config.yaml
num_hidden_layers: 20
hidden_size: 192
num_attention_heads: 2
num_key_value_heads: 2
head_dim: 96
intermediate_size: 768
vocab_size: 25076
hidden_act: "gelu"
norm: "layernorm"
norm_place: "pre"
norm_eps: 1e-06
positions: "learned"
qk_norm: false
attn_scale: 0.102
bias: "none"
tie_word_embeddings: false
parallel_block: false
init: "normal"
init_std_qkv: 0.0361
init_std_o: 0.0361
init_std_up: 0.0361
init_std_down: 0.0361
optimizer: "cautious_adamw"
learning_rate: 0.00137
lr_mult_o: 0.749
beta1: 0.95
beta2: 0.99
lr_head: 0.00576
max_grad_norm: 1.0
warmup_steps: 526
schedule: "wsd"
decay_fraction: 1.0
decay_shape: "linear"
final_lr_fraction: 0.0
batch_tokens: 32768
max_seq_len: 1024
doc_mask: false
train_tokens: 369300000
max_steps: 11271
dataset: "wikipedia_en"
Each number is 128 + 32 x the weight over its row's rms, rounded and kept within 0 to 255. Layers, rows and columns count from 0. Numbers have three digits each. The size before them is the row's rms in percent of the matrix's.

# layer 12 attention output (transposed), 192x192, rms 0.0763, rows 96-117, columns 64-127
104:087159134101131115136095077091120118100113125095195105172108146140116089201151137162145114117153093159152054108117112105115177099142100071143155150130130124213122121114151118113090150146151103
105:079145148131147151119116112084108085186168108083083124098151157179146130213130151090064191182166113174151127122137101170123128123157096130116143125146140183077130133118112095144098116144152143
100:151205157131128106099196141105091142107094148139141174150167095104111210107144159106155128041158175183150148045133116114164052113113166094135100177099116101145155164147152171134140166145121091
100:170080126127121131111135172119094151154055130133156151072129151079164118141143122148147155094092128084125087127120152118150114135107085151090146123118107188128129130163105071092143171130159177
100:180054071136075143162109107108108095107178164124103154068073095110113091075180130125107158140156168158095150158163217129119123134104103168134074132101154142141193165189081101112167118154094077
096:061131163103126135078137131068100113081099121141092155139117099088090142141186138100127118115088125122176098180129115150173141132151171128133050144121175122074154189150088067142124121056111126
097:149098081147116111120168133118101124089158087121148105094171093140147170068117130105170099141107186094116175126149129149144167129138143117087137109088154127119134091140099150134142068085093105
096:121114140089119184134137176112165100165110118157087072145092120142162137132113135173108113105139136183114147148112187156072121163042060149084103138052174140087110154158138189137128133075062101
102:171137090138072156078132073105117089130162120142134148136132093129111155074133110125147157132154149152117076104121093075104142126107212078163108120118182136135126119105090174144130059144171110
093:122150099176154102152092121114076104067115118122111133099184060133086131123161134093145111125104127138122164138086147067143188168140134136119092120039142144150155085123144134130159153088095178
092:118196129165119142143057139082128106133049151112139145127135087183116069155125070104095158110134125179058114129099116101104101140042043119134087186087100133100136138132122111190082140109156135
096:118147132152107135127128110149087164130133146139104170139163137122132142107198056091121100190074152108112165102049199074087115149152099140155117120139182111082117131131163079161100102155160168
103:156143118204188131141111108105130141154090125097106164127086120075080159152096091145116134166152072099125108154134188123133191166116129146099083136164143121180077038080072035068163098117098167
111:090117159133089155134149118115143137088168075075165136135136120131155116126111147141159106093132134116148136172066144086088194084109188147204090068158127172129121095134109192102148077141224126
098:039121125121165118132079151155134180163145117145108143118160172104089080155172093163149100117122113132147155082104152129141119133139183094158158137167149059048134094133088176128078114046149158
096:122159137112129118166131125119169115144145125160130110093143163085142077149140183191115167094115136158116184170158086118129146099081078108120127111101130102178142077047156177148115133165145082
103:109116121118087162134095129092184118080166189144148143111126096060142121166134184097123139076075129161202158135138097125149185090124114118101072068096136149176100147092116174086152146150171077
103:163177111141167125137115045067179111165094176147112118126180123140072118107161146063096141144098090139169130169141152116134152123175126063138086153202116106181142143105152081106146126141114119
103:063053107120133174136114085134088125149125100154064142065127170159142154152076087121131120136136165188098084103126150091078140122063106157037119133121092156135185138140137106101130152080103130
094:094154188122126109132124163099098099101185079137124111136189087102058138133154187110162108098156162126145103170109117125078144105123169132109166077139175050152085108106109131152166089141132117
106:109111125124112164139180164107079175092168121109080101063091152152164093128102147142098126156065093088130126084124121170159113133140072108148166124072136172076148110148099148144143129122124142
108:143123156099091189168146122089144106082167120132120190149054112102155176153127097094147154144108174093117156088151099072139165112125191110175176059118097098135090113128125128162190156132083120
# layer 12 attention value, 192x192, rms 0.0908, rows 97-117, columns 64-127
101:184091133089114137166134122172170117118148144176076075146110077121112156056178141128132086076081070098113183138146189105138102189122193160166148133175104136176169133094165102136125080083113127
095:130143053160135090146071086206131193130150095113110170129138166171152149159130106199111150156118142150118084115132135109103145099085075090092130135143147109197124148177067108089113129128123166
102:130179177094119128095084167132070120108149145091147130114169111109107128141091122100132135165092196162107087103130054111120130160098153121166136123100182084155106156097167143197080164168106120
106:105134112107186148127132152185124075117111124153185190146128131083111147197147131096177120134129125106163143142152077143141107164149158148141170137120100104138083128059185154156077141178128168
097:135147074148100110141158088147112107165165113076140108174144119151179144139128096150116120129115094091088116120103124135110138105089100121162142158056154105141073139122154163157165175175154149
094:123153156056152174131118102134138109193123120181108155161099115103111109151162162155119154100134098141118097139138157144164099174155056092164142151144132120132101165097153148123175155111150142
099:165123104068114095132182130137078184103184127111178127134150097123100078124124105120117149097113158106111108176126047049167129098155108159126190142117114129137119087130115091130109160153168110
108:084153087153158135136107132095149236131102141137114110131147108161139194102118112182132066127180091099101144142094141173152082041151104194122127174138104120109120093149167128130162145048110184
101:147124163102101111151149085078101175168135055154124121172123129110154146124167129174088081122111123179201120133159133148170116110136117074152115167133164142061081229134117114117133097101149132
091:104067097175106107120124119082144130078162095171083108111142085110114156090122164113141094113157153113159142129131105106146183188156205128119196100163135138100149177110156071101107111065118146
099:120155119140112117124121129096096080186117131102169134105124147133100163167073152159092133125170123140154163204113087143154155118122161154122103184117083143156203193074146143113161104105143074
105:114103117114124155174135083095129158138106098140118063136164138153166139098136126120175112181133168095121153142133116133124057128104097132144122150106130111040145229171159131123053111125147138
107:090107113117168080104091089163128148127111145133141120181121097132108128119105119083156152125201105113150154107176151117145073091161135166066180114135110075116096142133189108112191078131101169
097:123137137146097138111156102107142007071141095103181070140072125157173127105057173140106115182187101230148145162134124072136092133096093092114127118120102183105117125135105120068203152130092132
093:177117123077155145133111094192130136133142108109168110098103139147114115084152135048158088164148142165135116131088184121118091180195146128123144112097151155093145140197088085165120116136092095
109:149168194132183086170176084131110141195103108140127168118144140176155110114172098081122175084146083105078114116162188115142093122149149115135133157100085099131090113147095086198112111145067135
104:102118154120108177177091113129148143123129034138093144125139119129186205146124066160153059076109111117040066091104120137141109088074191164150136112077150141065132125138105154134122132136132093
103:128155113128145109180144184077140120119127134112143108102126090086136132112127156120065144147171139115179119099169083128159132141175130067187133080158135160104092085064116126139097108091165119
096:129101032130133147180159086134122153126135100120086126147123154115142117112126062223160156176127067119165164164144173128128067135146118139066097205133093135075172174180120103058184135103123133
104:170106162061123139091083139153107076165107175205188113106094094094085134150144140112154161114157150145117126124133154135098167144175115127163102158180154091205102125103152110137112222066106104
105:107207081160213120098110084114117157211111154173116164044144174137098136098178136066133101114145114139152116158148158200127114110135080177058123178106142127140127095181071117116116063185141129